Part of a small language model's weights.
Size: 26 layers, width 192, 3 heads of 64, 12.4M parameters.
Architecture: RMSNorm before each block, rotary positions, no biases in attention or MLP, untied embeddings.
Training: a variant of Muon for these matrices, 867M tokens, 6611 steps.
Each number is 128 + 32 x the weight over its row's rms, rounded and kept within 0 to 255. Layers, rows and columns count from 0. Numbers have three digits each. The size before them is the row's rms in percent of the matrix's.

# layer 4 attention value, 192x192, rms 0.0845, rows 43-85, columns 64-127
092:083079158135144109103059047178177102090095171127137120132142132127145151097182157143168117117137167161101096126093104141137098125154140143148110135096159166057141140053137132117154121117190131
095:129156112112188166118114107064162131152112080138164156147130104121176044128097146139125142143148098164146113117079111154161071088186154124109110134116144136121117116110156160104158103152087126
093:176164056133169118119086102154169151144131119136123190112102124117137110068182152161133103150155106139133116134145156150099111156145155165154117136076131142086128118088147118079173085106114121
092:142084111138076161129143138047120208188086062159162166189104100082119080114156035141162100166131125091091187170117142124131098078127075131102153091132140139059123110100141143113164098110120127
096:129122149124174128124145148149188135140118115059099108149124131195154141094220146139134101090129099162170163112095115100154108085064124164105102079081146106156105128114152144146231114158123126
097:174134148137150155131160133155113128193135108128219155150162087061124186146179167109149090132142153096105128177156105125172147139114147117086140131134115088185129142142127073124132066076163134
093:117130109094048182163125188151089100105165113144129112102086168124147153114101134105138170091092106156188173118158164109116134139092104207170126120152161149161095192146123116133104161100094115
089:094137135118177191153136163066096139099120114139126151085085105157150135145138176153133088041109141165121118143088147128108146090126134121170089145121077151153041148137144044134155153139171126
088:139094156132155143155169068136082112139175120144031052148083117113137132142080074160157110153107131123196171097118151150142102093152095090123126170147094161164094107104167122169126109120119064
088:061143131136189166065152094102102137155082147159143172081180124124113118095153159150108127145109208133171090112120171137109124109106109177116112149139124204145111135100162104112163110073168155
084:072155153085122105128111160073138130100109103084165104089046121149142130162103172102200050081150166098153110114129104173171110091122081140122109139130133076175102173148111158108142132163228148
082:179116160092092133167174119130095128136127151120173094185097086167155091125111119133130194172118147105156166081153135148121168176184110149092127156124112119133090132160196074124088121142213111
091:087154156132114130141150064141141176111163154136063187074098138167152151116107082163140145123113128146039123116174137101141078161143123088155172165108169123121090138116156143119114138114138111
090:085180111098113109075095185117144090142120072146126120066139059123046149147155120134124121128058147089129168129134148147185130201165120153105130112138170058105141138138162102147111116146090133
098:179180136123137085117103117126093094139116134132126093152083108099128129097199155108103136193125152166101179168117108044048156120138163089147188065102094123133133146135111116139134121099160135
092:132073187112133134206131139119208154140105169155130109143116116155126110093145108163169124111138148138083064141131070149105125130095113102178152083077118089135168151173180128142158129092138085
087:137148137083129181095163121120158098145136119152116149174149117136139170112182152099119101149100131153187127152120185157077053133169168114160106160128131092119096052158127127140147104089202110
091:139114103158158124114135119150149115132150072085157128136144182098151162123109110131166129105097114101164142127117149099116178089090172133142182126088088141099161136202132118152161167093133175
084:136135055083111071140144180082163138121137131115130138173141136130113237129099174091117141176132092112069095112166062137133119107096112137064108136186171122149125211183111129142168120114056080
098:146057165116218136148084132094111161101110126105149141141146088084156167152123136135147107097111121178142121181152119192110142106063199125083057094131125038152170109123153161126160117123086131
099:139140112122127147080147120105099103169122142179081143156102110106126124098098098141126181138124141124094130139141101145085129133128131109090129163068099136102137135121129110137092073057155142
106:141159148097153102084126132081184160110086080148114234105137145173154152179090146085085162109143105132125106176104118100154149164104055149182131068166112079163163112123144135144093151173110191
101:128118095156159104152110125158110117128113123128188155116142135150125146073142123102096138124182094143076066102131133098122147098148134140173112123133096149142133149167051075160121073146120132
104:145141131096158111130144069148191120159155083182140116138115126110125056137148118150138158096149095160107117136125182137137115035190176124184095100173187135115099150140128128097112092132142137
103:166150147127132211149124161092060100123186116147126098110150127118173189054141150146192115105165114142125072102147093159151125151129112167115091114080108150125126136100108134164087125127169147
107:150133161100154087123095100154194138106127186125124131123183160151135136140171167112115035134142128187134131043103136162182180105117137093110188088147115120085106144104163133067085128079209112
097:121155136148173160116139136087129160181117112108089159181165094089150162128164107120092101180054168131118123085131090170110123201156125149128134119132124113123074165146198115166162090114153115
107:149084161142178130108105123156163124117152097110101184162159133162122093122199172201165078077170123110140092184073136134065132069098103155108082122139103149155049204115174167107097131076131145
104:180137119174114098128094146115194133132113167195093139178095149163129130132144122109077141134154119142127148170106095142124132112062150106217063040111169142117088089112147163092133141112091123
107:093134115122149123100131148112138136103092115111100053129122106133139149066092174125141089119107085118182125117132138121160115178162122091177104102166149185139036137130121085124151095136119120
103:142110136115128149073181163108080134140111163118116147104156088144164143128116121095124128165103103134142150158053089144069141134106105094105109102145044129106134130154186146157105086137098115
114:176168093120172125106157104175093136134144127090082110155126133178082165218137093128096125155133068078178121133144103123145110160120120136114140076105135219140141096171116094160147151117153125
105:153153102108128138073187075089115135122085126125134136066155090130195101082165071080150132126162110131201159105079148163160055072077154154127128117083120130150118127117046165116129127122095122
100:206148161145161115168096140139080128172080207150077107162152116107185131091149113157106094133139192097131126136129125118146156129133133058087081128148106130098141158185079167112159111121157107
104:147192163144161166158142126127104155110182130148148115106097164105129108120125120112124147152141171109151146130105162114117087117136113120164152097165112181143139125098096123177131149152170088
108:104180115126060133070183097088182117148173159118116111125164090143107161127166137130155119116146123061115095105159154144140160075069117086131113109108121105072147124182104127154149026133124047
112:136183094081163122138144113045098144170082130134142101203104140140095137129136095168129121171115102155154111136114166211140127096116062110108102194120081180200128117076132127159114143145123113
103:138131108146115085097165207134185105167106082082043060131179134133134143176139127137147142091140129138094152096101093097103098133167150093227141121075090116159183167120078100093101144120143159
112:124037148128132076121130108085175149148103091156080142058135132097091190125145134102175136096169154131168094107132080196175133088140137155114180125126111161060090123169174134135119200226091174
114:099122086128126094105116154121155077098100123124168123184173132112102047098156127137085107134131150120135163152116140132115154087112111100136102136080189120085109119101110108145106126143126093
100:090079100115135164110097147108138090141132082179052109137164157079165162161155177136172117119174119064144071131141147149116130139082124106100130102112131082151155143139106199140162100182145140
098:115157102171135123122159143127185101192111114131129064091130155151133104173107116194079076142083141136163093059118162127104140121142139153159125154128146137152147076115178126101167117163108100
104:114130082144105150143090114147176137143094208129153161053107111092134155144139114141122120138138129146156135079124103060128125127119192067129114165112121143115152116193078174068147117161098078
# layer 4 attention output (transposed), 192x192, rms 0.117, rows 43-85, columns 64-127
104:077132138077133097129096047173096099120156181137104099112114057146150150105144075111139142178114110187130078132113162200096102123128156152133159054161159107169161154126148166103180140122126171
102:136154079129088131140113121163137146128134047108093152056164098099162089121091124130084158185146121197122155129118157081151067162166124103138139139124152099118136121105132174068102079149083135
105:111123086090089142119124148107138129076072139101141105110125119139115149120121138131127124118099157134116108058130092120092125123145101136120035136162147148119037148094118152097091153124104140
104:108166074199094125100177098075155091146174117168135183161189128076133089132082125178114183112168162107073080092180136101148134095187078103123111147115147155106176185117170100126189130142139127
107:133121167083114155147110113119121111108139145082083099120115104150102180151124124046128116099138182134122156086155131147132124144117138176131102047061095103114073137160119145168178154171123114
111:149128133142135162113148156161114135135091078143220137070181119122110082149173168124129143086134121154125142150143090150147140179100124121139091111146150094154175175154124134140191104107121077
100:099117162080115144133129090100147091145132120189158153132109143148109200118075175106138141126082065104125150126137141127177137172095159167129135163175168142127129129170118167154103169076180130
099:078110175141129123133094082136128146130188066141159090077097110140113118182135124201112077125134116113111093105140158136139131134117172113169152165087146153108099071133133126085133160144117154
106:109099096096120125125105113115089158137125128102060042141116113060131108188078073150178146177150126074157136102148067070170102094189162126157126163144149130087146151121116103136112191129135129
105:077186116126151140137054130064113078111137146150130088144169096144104167098166126169145110157109108154152146053127110065080160088148128107173189118175144167143085086106168129050120137092126180
096:138093146173117110149117098114147084114164129119165097108132081138084129140104122165096119133143146154130130111084120086143143124183183160090088120078140074183148168148148143115130120184095164
094:165103144075145158142107140141119102119107131148121126206116062139137128154084070096081142130117101111120118142148133143155142148161086161107107125135078099176099138157136133166077125157127175
103:097113170107129084155106097112139118160122202183075145088145213134128137128101120093218185088141135118154112077118126122168142128141124107074098108072123146142139062157184114100158121114121156
105:133168129152157139070152124100088066128170093120147114129105094115078144152111200150118166122093143095155124123096176170143155196138167153129069155126152044154128087121180105115155202177097127
108:110163150099136125100146128101104037148139162116120100152094077142142122129113124123092163142117196145102192114105202197130126122186170152139163124098081153153138095087133171147176186097103072
101:106144199080130101124128070154105136033098187100132136147132166103105070113103107137156083110119188076175095102147111140117134093166147154164164137114152125095185136145125157068103124099144145
104:106151125114138167113146155096031083043099119118168122144132122111116158114106122138116170187141119180163115135142141096173142114057108087156123140176089030166053069122124158085132120142090080
098:149128149114121126022125157182167106117065104086117146161124145137133127157111092110186127076135148100139170132121080099168132152032097083157154126161176089110156111135114093134113125121113145
104:124126065103093101180160142089163123146108137157136154141100149138103152187112200093130139145115095141134114138142123124143126152100099150116135197164158102145167176142132163176152152111126046
100:166171201138122116082163016126125201157107094097086107082167141137145119130133128079180091151112155149156139129151141173135116110128182114162109106128124051126171084173142138068141164147129140
109:132105121117103158080169170104109116175093095127153156113130167110151077111112080091110166121150149050131152165155174164135132051078112104107127109085074091113172133133153110157131097139084135
099:124114078065128181104109154111087105156181230125117059114160137084074147112136076115124087134157160101127174128132161185120126038175134084073167136088145127211092139113124123149137121130153114
098:152107115127128193054119174145174160102112145141076120133100117111096140152135105145121096137116143125091181130136140137124080118122194135119087166089159110096134126083195170102123174107103109
095:174139176149123123061141166090094113088174147099107173082124148106139171113113118079137086094150136156166123067110068135108136128121135114103125159068119174143217134088120136151119107092144110
106:151076137140115088131161101082134188202067132123181158126146129120106109174152161113137145119132136123144157184157159137129144122114101114129175154182168103159146087084173084089141168125107141
101:146131154165155110054168144119110115095134129113102116139129091106158131100095097142115181127102129143148080181136124087151101099161080091143058147102109070144118133128091196163160131169131131
091:132140105124123111144165127166168120113191186150167132071073136145135140164123156113136119136162081162061117171154135111140120145079099135141162171124145134135130102107089138101120155137145086
100:124129094159094122177141122137117121131089160125099076153071132124140110185115128087100118159068123092160113080149123130185141124118113075148152130155152157069145056168140084160139116188172098
100:107082151122147133170151103154086145127137099093151089092154064130119128159149143150174112106129122150181156101110153107105086166172063137072173163155153106118138132162126114169131033136143110
101:162084094147122177143139107141142106172093083164144106111174194126144084133161128131149100132139085145139145134127053132089100087117104143109100144144163137222160120124161213192104068070118125
099:085093128105189095168061084133146164101197109093099127191054151111108136103125105159126106104144152153085132118186138122137067109139116143133113118099155135157152126127105114097109125084178167
100:122131138129109099119142092117120142123119149164183183111148123125075075051096139157170121099125169198103150169117105123096154110134138134126112163187104116116078110126149168110091093156120111
096:119077109120140152175107153143126120125138161146090160169132221090101166106092166144104142096138161150082115131152074121120185174151104138149093127171094143154149143170160102081145166085131145
097:070049092143164142111132113161155126105141074114162150085130142137108167160131114114128168148137079147091130153127115119114118127146110178163128139149161147177087107131075100156092089144116135
097:119134109089126134094130149125125137163127138113114134163176109168158128109120101130124147141117092172126107138173117159130116144099135109145127164199128104161133092086128124075109071103067150
100:114056190165164166188119099160082149125120091126122124077101135139139161121103064133062169150145131202174131175137123181120160176151103135068126166074083155128115077100132138104119191123156173
099:122065117155144083122115142202159122135142146147090173084184106145123117148098128161112119098180108144115139119162162045177119163089176113171116076124144084042121155145130159085088121058186156
100:101114165072164129115093067126072139106155127163139176176086095159064068087120146155110118195166143134157138182155072134174102106163120124081092110202135168123113092146160174118152129113128051
111:145174103145119113175190096145113092089173165091140108141128114175067065105155066130113142120099119059169131140106158119115115126173154141083076154042104086130202150131071129116098152103100109
099:148117092118107164165117133102080176125154113101103159090092120106151208159116122103160066122111101157205088107111149142101149170150172123116086070211126140070128159097133141173113053107183163
093:130097155155120110096138095145165101096164176066163112106129106154110132147079092050056136152116102120113198185153144102120149125100145109186154145122152189059112145083137122158099113099144131
093:166118108116151085172069156088144130066133108128104149172178098139153121102116154078162125138099105170094181115136118179160107180133139146069144122148114117118087138151125110139108150094115103
095:081119207135171120098155134170094091140125092084131074161140125153126132097154113101184150133153101113125149181123109133135140150132100185163148091145117088131107176066214104186098132101138142
# layer 4 attention query, 192x192, rms 0.1, rows 64-127, columns 64-127
104:149125111138130177087097151061114139102130130209135140134113150134140143146072115121085172100154203192088097107158133094108170180134151189108101136074115151135147127138107118126085131104153088
101:077156140131111148092126123109162068108142136101154198162165129112085092127113103130103150165075082159122125094198113131128128117114160152125146117167121135173120088085098145103146132163153116
092:170143128160111131119140157146114131096127124099118126131157114125132098104174129142073127082075094099116078192081037079130139145111135167156145106106115122111095111133217135128168123154141067
087:120163178105140129128102108109058154147136120116091150109116105078119138165139155096179169106192071120112165141144164068121119134117081133120152132104087127132111191151069140114220122103136131
090:153178182131161120164189189161147171128137179122121136133088163171121145083162115153187064129123138097123162128126121109154080117089105081136102161132119155095095112137167162169125067136168182
099:108131128124088161123126105126129121152100063088161124142206128072111090176115093060006146122089128144155117120157127144166185163120130179142149077133137118102203122082147149148123156109141093
085:141170152104197121091156107103091094129112117108114170162103165128117117117109176139152081144126095141093175094090158099157088110085124110131137070145139098128159071049136103136123144154151120
096:153127136120048128124166127099136098130133144054146136136084131186164087171165108180123103116176038100136229150164118142189149126095150134087173171137169170136116142165100125142157099116150061
099:098066126148098107108176188123145137164172162161118110108171114096161096101175129124145142117172136078154142103114125129112089088142117115178156119124116121073179148127124085091073153144099091
096:081145136156134147173195132139137084089116173063123167114107117086107109164156124147184130080163137124136190097134156125122094148184110096156129139092147091126121149182159108155155139140081171
104:155151123188165115165136081112144180115185155102120126123158136131182162186119080097116121089127125086099107042123167108089121150135135128113103149108116097127135163146095107103137147147099121
092:141062135100126141147148125135121120160137125104105170069211110176127134112106125142082195098174118115129173094115132175084119068126128070102096117116140141122126125067076133141116116132124088
110:114122121122082102126157066132128078164119137059103137087179094147143081159139153127115099119194061158110151088131155136095111138151177123138145091122112163193076092112157128154200070107130119
103:110114156089108103098124112168135094144115083095131173073080112057129123155147128101115093140078128094140161101119082118156114067136155069140144094189105189141149132132075146132108067137152107
106:128123104134181146182171146120153131099157085107145107118157128084153114148099120119165064089161122084168128139154104149131136126137129112199132120071111131122089114155168130095171139111183149
114:132143117116125079089154190124096105130107114081106155116147195142113119125083098075143157162181092101120156130159160116174142105063112151120170129061110130189070146104112116127142136152088161
105:148095149132109117133167149099101156156121152075082079078087162156118156087101121104110153099182094115092114075053135121159096136073145072148129138142125079084121124169121127118204103144101083
106:081127089118113158113123145096099128092068086156166134147095133145121184175159098065126105114149201103145151103097104098100094175156105216123164122117159126121153046146114117176100107077067095
102:104089154088117083162123161142153139100143157177172062153107150169103102182116178181151125119140147127179168119131119124138121140161110167146103163080182155124101161128142103136067077047133133
110:084096129184139146068163174164147135164156129080095117090101094162110114121195102172129090137090131132071105167130126160173158133120136103201161126131153153169146088136109108139098133119091187
121:084171137070130130121160132168148139125184163119101100108165109141156132113177146151105104071136092146125106137099096195139178123143131147177116136102094145159095132067159090092169158130144137
108:074135164162132136143146149132091133166100087103170142149154073085150157118170112088165140138132126113180105167099050101155136148121101146107105121187100142114093146145093162106124153184068152
113:105176148143144090156157082150100123112161120171148107135098135130159151113168071128175122116155163172104155138082123134127144118098148098153184081091067109100122209135095148084143064160155088
109:115114136138192169129172166152099152107149118112195121115131123155122150129168119148122130077118139080128106165120100134141098121153172113114149160095145149126076071128149125128057121156068072
112:128091085121126158126145113152108173162130114133114153142117078077119123115083134140072105143165114179128130114135095119121153160120176162106102134166166130188147142094128080061157113125154114
113:132139117130107081065214111116149149100104052072114023108106106115150177144113159139150098109126185182141178096171151117196144100138150112102101117112128138123108118131211121114113167110151149
114:108122123154104138120090139091162106192076101092148126115092100162140085107112120076107135107096161116128117132208064096126130102145151153142152134145125156113111187069124141122157150119169149
116:065114119179130121152114130155112191123131161100159140119100119227073110116153165109121124103175139170046087138116152171077135168092120096144138068119119101112108107076197150064135207174147146
109:137110142120106110121057145105103159050085107107080083208086097038114046085125117153080151164133186077126149125110097137082131128118160171124153159132102140076162148161132109114123111095173134
110:134097105162175174144156139196147106118186188159151160132139156145112153145128088136129104120143091176153162123108098074139137141126122161063055127103152132108131118146123143090128169147120155
111:141158144134144156054177160119158103165112089114188145070139151092162155090134225134123141116128111159167136193103135104108072193120155069074120061054171120167142161137115129130086092115131177
119:174139175168143126153131110176080161137129180097203139164120168160064106126116081117197158061075084119144138142157177137171150145151119077105124116108182089128148150102126116140101130171133144
097:083140150148153132127168158157114166102141202136156135122139134168169115094170119109183090097155148104118112100147100123117069114131133093113119125130098179133117178139170076127087091078193156
087:149082091168100154094118138098160087147164055134124110143198160077193142122133094197094187099120059130194101156075135161138197100100133159169094138154137133121144134091150127078130179158143087
095:107136148133136096054090087069145068132094122136115093167071126092069114127108131103123156172132112183090141102146125125194155103175098104152160105123132099113170165116101094210128119115104141
094:052168103099121147126106169111153185044137127105108118086101146124051116141138149123128109161123086128115195088160074155121148072137115099161151096134141123110084149093142117091162118122183112
089:152117130120129138127149089145154135079150143144047078158117128185124181055164097143163008136140200131107129098116121143114080155172127146168133090127104123126117195117201103062104167080133115
099:167062103159123101104137159110101071130146127108116142123174134091184128108188122137182157132157088103156105180121193097128131126026132136085094147159083152128161100109096128131142187147170177
093:111147133098075131051112138155188097107154153138113142112160171086107133088215108162110142138124169099086156075150160073127141112101128138133139132109130127147118097120064152103182187114215077
097:126184132115102141152158174179113182118111153093162142132051101185108150157154158126133092130143158104146098151131137117067096175150164104082130120167189149096087173089133121147090091173113143
105:157145099139178175047121108103116121180125186124128073152144104099105181138072127141184172120191152167168159155145070083111163121092175070118071167116117141145137126114100163134147173138154130
090:108163120115097133124130140091147154151119077165118136156133101097112165166081136127098173095065129127174134101134134139064172093060099154069141173092154113087185134146085122108165200168156066
091:158100115101110123152138055102120172089074093160118187201148152125135086125147144176174166144134131150112117146135086168081161130148124135087185115109096179113162093173174075091121108140182131
099:110120113116176184151145146145177093158160102112156095120111107158119153172094150149103068180127087165101107123156154150114089106107169111165110100145136141137162131064149117120138155129168137
096:175183126132163184162147129105192173116167092119148110179123123128176172120138118132119112125120145197064158095092162103103099150205158100124109096125158157113100127149190103165127081154105136
112:078146157078136087082103150099179174121182109194127113117143097172081108155127136092123096115171130119073146119128149118118148130080136155131110113077172084166113179159086093126151117104105127
101:158081107124110146154097078147209140126103095171087151065156090108110131158155159157132101126099126161103132132115128149134144119066057200094120101159142059189160123165145125090134106105173140
108:090107124154181110170140108132090091133135104138070174145174131127081169101166097099120112141115108103135098112077137147116114092078160142124196145181071172141131123122107102097148182151099106
103:073177151165145096158109148080127152119189139144085152159102090181134097131076110170110120113143060122140149091103169135149103120076153179109096079168167158136105144160132186149127048088105131
104:094139140112105147115182137151113172145165182152146131187131098183159076120098145143081103175107136120131083164035142167180134119142126087147135172162152101058168188122133141168109132122141101
104:146139135117108122217166096175125133134120145085120115105098182131194160143090146145129084114177122083138100115061146098150170057177090171118100126111183124156086194167105102130147118146113109
101:098081138129105193126161159139151154143167103122104132171092116140088116154179155156126100137108140164151143105112094113114115150131197123170106079141160173087124150148119118151159130166150118
099:078178080141104164112171128128175161143158065114132123120118123122126164103174105116126101094134117109143139177078115089127108064137188126106113127046155145104099140056072109165133162139101139
102:139163151176145143166138127146086183128173109121120196124117135096169112111110130107132151195104165129133117076076106106111150168118162139096200102127116149105138107109127066075058130132095145
111:178164075105161151102116074130103095168172153111078141079127096125127125160139050098171142142072130121151168121188131140158102139133191147101117107107120105078114115103179137136124110112122129
113:138103152153116127159061164145154177117185132111083128007122122170126155121150128154123170122130137173119156120098123127160172144091107107153091098103129074106222193088136131111123114141064099
108:147109125161167103133181128146160079127062203134104087108178105118121112124164138100136155165157141093113164089115174151154149120141155128163095170116109094200105178097080144147139152088148157
112:129064082159112126127149159131088123150078089160171166125123163066143155104129161086185182100128167078131137173166157069147128176085133116117091136173104194072127095158139128110065160115135116
117:110077183118138137130136159144119140132127174177095144106101136110133094110166132152184120126084160097141171128065156174076114135153149093119116063141176152113147115146087155134167140162148143
118:075139078158135075081115110150135100160061141088175158142098108110094157173101122177167095112137140180115109088131113113160026132119114097128077122116118095108125103094178098138172106085129115
114:157159157157144073161136028131165098108129139059121196155134114134128124112187143195144146156131198092154091114146152093083115165108146135165120121135079142132175153102155130130075114163133132
112:145146131175065112057147172097108143168100172081131158118139132151171130118098089139154114126097111061120156118084171170111085145102108170113133135159131122136109112137081106173150206091131085
105:099143118150193124144080097112099126114165140126108115095150124130158150077115086154197126138149170134137061118097142079143134152131118088159125111101125071087121124155102118132222093116120144
110:088116089149123124100073088102157110111155107128169109046108169131166178173089141110156075070146147106141148112138093063060153091103129090174097124106123167161159164149064172172104096139139166
# layer 4 attention key, 192x192, rms 0.101, rows 64-127, columns 64-127
092:138142135192164191122145159173050214182126117094101098085153119145124085048153099177136176156150136133153138126173154054129144071152137123129145106113144151148121111201149105139111125153089092
089:225126147137066131115118109068134111141110121123127185162158115148137132147150106121111076112105124098187050126084152142094141143204102162160100087112108071087132104098114149152131162119124078
096:050123117156136122164142063162166154158088129056152144079142146157240164149133168145145131101136107134097181078093166161163121138103155138140146112097139192089143108135175129139154082082154103
088:174057152085111167153161153117096115041100173124127125108083182138216124108147101129142136164051120146116121191115156152135087094105148171153162140159167062080142050129132096166127186108125172
084:131113122094124083092142090119137193135118142103099162118077170122157119114115123104180065175155089120109133126078123119095090210119173160097071078094145116128118082120140115156117125120111183
106:115090149198121158134129086160100131172155118118140121100153099105133177107133093151113187166139154177101127148139140134138166164139079124152150148124150141104160097157115158081167137113156127
090:164127136098118124192135193150102174137113146154133212096113176151104126053152078114081110194108121143118069095171154132194146111078071108102104143140124129145110081121115101097136100101131165
095:094164177130093102082073153114119186134098110133115133117106159095082114134157166131104130119137142138172113169202129100171170111129113138125147127140075143146174099073129116100150153130110156
101:091130047161097107145125154121189132109075054156120168152108121153141144103089101133117149131148102171091115157093125162127098159067103092089120112122071107108120160111122172116091147139127130
091:174082128117136118182085059165137106100107112161148129113132110165087112201186124145089133169111125164130092116138074115117125195083152142115180099155130134144140088097122104118109126118141157
098:108090104084138190126065128130084098104133125053147047123188082144107172084147123143118151088080126107152163131138117116118130141084171142135101138147130115126108163197152126140135146136051196
098:169156132133133133067079133183115132090101160094109193117126133118104093075098076145167064135118111077110142118085135075185162128148151105119120130130142129182138145160134097154113091116109109
103:136095167101074151100100121095087068107160122162102193150150181103100113138131104113104107080108174075095092127134134138145142135110117133192156176143155124175160116120088127109188155161134161
104:188092118135126184110126133094109107192093085164161099067079134120140157134137183119154124146124187085151044172159135116186156142127188139165137113161142133106226141109081104146098118117119176
090:084124142097151082139082140176121138119143100133138119105150128204136179128134123064153135139147102149099036148094129182116168145160128091177161099124080149139112142091090113166104155148157173
112:172089058119111106157140139084075094136114152111127189075066157120181149153148122174116115154117192102171109115108170164106162128154095185117132183119081118079131141102136075131154077099125106
118:129090102123117131132130155141137138126036141136123108089080178075105194090160180141086192160135117085125125098149123079135181132059151117107202147170128168160191116187102050129153112156107089
114:092112136109135184169111092201117090127091095145137124093099139141147185144126063051180137087157185117148130098189094070083158182060148114082172128071108116123187085142079133044106165203153097
108:101109151122090110160145166095150140083094084151159165192152088149118120186126114153091103168085163147137121108115155170142108205135118160171092146123081105073181137113133113142086092088185123
113:145109111212185092125147108105149109137114164132168161133117120104170126137171125065088094104168133140092098157184163104147131087150114145154217064109144104145177138130095090035129117130182141
108:124139177084170117129168123133149114101154151119106147150149152099134136129144094101084157133134137112083037137137119158146161194083108142124088167127085145095101120097096083120116183134110126
112:125140109106152146123150125131132092144097134122185115133198097143090190149170128098093136139106066132137145178104093135109157123179127089117092108161097065127101118140127139140180084155116132
122:086138146133068074184140109091129097140099111164162090163106146084137116044112147115169161178149158124118129158101149124176142143130124089106156093132104131109140169155102101110109099138135169
109:139094161127149135111183143153133170136158174088157176111176135114091181092180112158143140105154111137211074139099117187153091084140154120138129170137167110101119116126110089116128113173091108
112:125132077093165077130087173156158170081158117061113120126087101125081175131123104107073127130137106144119142150141084153168115132098155165109109111110144085133155174130162122121104092113131121
114:106068096151139087131165122096128151093078132110125050082126090104162129124159146171111056120120189168096167116144112149101155141138156137095109083143125137152153137163127087127136167143134126
112:143149148160100073118128122126175155198117141087126098112100097158090124123138158060093090083116142132136130120183110081123155129093144219164202133149125105165113142084101169159160140167162135
118:082137089165113146128065126133137103093140150164157086128137113169125178093137177061119126142129146176110101126114110152111167172111146078148138131175146176109078125083192151107152198181121131
109:152176113114109147161117068126107177164174135123077122176135101142113112107127122165126177165131149068138178097107064138073165091093130138099110104144095149122177153101150083134111158104107128
116:146080045150129145173136089138129131105100204161101134129166184105108169117122114074110088103091144144177167136174101095177143169166140129141110092122114105127075152112138118131126150144118136
111:152181107111137147100154139159122081135085128079157182123165168107197129100176192142161154151163107150191131134120125147080090194126191096083113105090141125148162121125094138094129136133102198
118:118085116134159119103135129155113158108126206128179160182132113113106109163126159135162161125103120137096102116159128169108164153111121102144132157120148071142178173157126111152130134163103168
103:112122129096122126142141102128145150093108110082122100075183101153128161100153111153149183179135158158123106103147121158120124137132116121123085133077194175075123075097168115095155137121130107
102:134080124145172150107152145127080142161114096151138120039108104149068127099141129180113110116139170133143115130164124118110164125170118121109164128112095062149189141100111157097174141110099129
101:154109130081049179107143186105054102109127111109133107168102144147146110147184108189109157134094158139120115112122150119135083173090142117144128157166082198141123116102063086130153138036118128
096:189127141149097100121137133117106144139155099131089198118159150173143134102082125099157113103138105098162097221114169098128158191111151146122131105111067114106146108051100034142125117118128146
093:075145147165098102153104083224133148137147171153190178132181100114112123087118106060178148111114115162122146117108085155130133116132114103115104102105167143123164109124172134138125040128161073
092:080091082094176160186148205074110144107098114144102108145137132129135136100142104198056100088135103134122132098105114108143111122121145107124140179117121086147151177181140148108118178143125191
088:138097150150117152090140156118067133086162126148172142191169110152105106210131157102126153217153132172152110124142133145147132103111131128145143163144127039162118116111186105128115149167121111
100:146127124096119096085152088122135106086135176167135149177085174117182141184106125101183091080129127104107147123102038113146131116173131123134120077083137118171138174174179103164117113166149123
103:128195097130131070117144164087157112089167126147115176145077157151148103112065155115127123116135129094137124129131167095119114124142103114120133108141119136155106151131124116162103141113093147
094:118090138154165140154130127110058134119121166110179147117164101140138135128122108155104171120184152189141142105139155179091124138146151157131126130123127128140163102141104154091165129117126148
104:081099152166105130121084128094078133125148138122099107123091192138088209135124108127168119141103094116140121170080085169123173129101101160066103091171162134146088135170126132183142137124079101
092:135124157127136124092073157138137113167125121068108151096173158159068159100110132113108135114143139110107112102107147152132069139148157105178068139179157150183137141083113158068118132127114134
100:127136154098135126104163173193183088114202163101148093225143106126143129066097141121157111101114084128137142081116102145082106151138129102146131116136134107113126121181175138149107116122148137
118:097130150140184102046112144111130167134144115079074073125141204152127168157108111121096145116137104116155153175140085232141111161133120110182106054137123118147131102116123071148127145092139169
114:074097100116139084142137112138140193083124116127121144127156124124125085069128069101164147127166191176159168158111131108091153133156155145124145108082150131100113091113091121083070120136117130
112:107111138104122096171156115117111137088115150069088139122130097157138176101128116183163101159113102145101146111099187124143167158084163102142117135117050132123158120167096108106159096133082120
103:098163143095056130132141157109066110156175112140135159108098106140153087108134194084133115143223130108079134073137158092069114123095126125096115123144133173077133111146120161079094100140106124
102:090128106150129152146158119112100153122189082137183145100146133154171169187126110116135132162131229162128158178091105125162121116101150119122123101118072192050135097124081128127097076103103054
106:138105078153136065202174108157193160092117175153178082096146181170111120119092196063141123136111136099135159161128113140128172095158059176137136155137148182125125133114146073143080073102138094
109:102078149137123197111123114163190149131126135114086092139196118137140137118138146133134088105148171125137159147143104145198140144204201101181148135157141169137103153104194104170161155158100100
118:062154101095128128153164075201160131107127132108125102142084146118163103160160086128090086112064100125162117165067115132131113139178172177128120119076156158112128121061131168076150150115112104
112:103083090150154147095138130100103122143168070091097163095143074135151138133121117150096175222145161066188096142180094117146123119086092078121145157204109183090144155085084104132114089082051106
113:165127113129133118139114079125094158162115134147122174114087125139139116111138055094168108143101118165185133098146129135141160173117154142117173102096097100125102107110141088171115115118077145
117:108086139152109127196071164114143169109209133106107129074146162214097159122150118113175152083150203148097118121150111122099193132121114088103107087074118105095155169086131070162171118167056096
113:186114160171118132153169127185179099129130122102136092190146158190136152171159163133086124141194116111142144108034203114169140089030139106139084129103084131176127111092147156115094145139127152
114:204127092142147039145115152148087150138117108114140111154122096105131153121107175111172108153150172102079128144120202085210114151165123125130126140136128134172093101093103118092099113125101148
121:130126167101133156144162122126158121121048111101017101114137087134083123135165157123155125078099158101147159145115153174112113195148191083095117036137162131138156155114154167141118145152124143
117:122118123164157110079134110109134120156048129169169135145158130104156126156151139158163098147163185207089083176146134120131052130122106152113136131113127136108123075120180173170137121121161141
116:163141102163147121084091082154098077084069129117061176159126122129120100126167078138158160115098127048136097112161159115091119161132153104144102144131093130133202183122143101114110117175140156
115:116178096200134148116154141073190153198110181145124166101181156110151165139155125091123134109125129088082132113120169191101090136151115154142154111155094111099062112172102152141129201107119113
107:100110117103138104130083091118148177118081100165109070123187098099098168103106132113122060148124127105112082130118116093140126136138145107149123097072122072123141081103154121167227056126132104
114:141128131170121150150117104091126114177131104098158128089143158101166207204072157112160089039164165112168145127145143104132172076132130156135108136120134132203140159153153160206092163160161201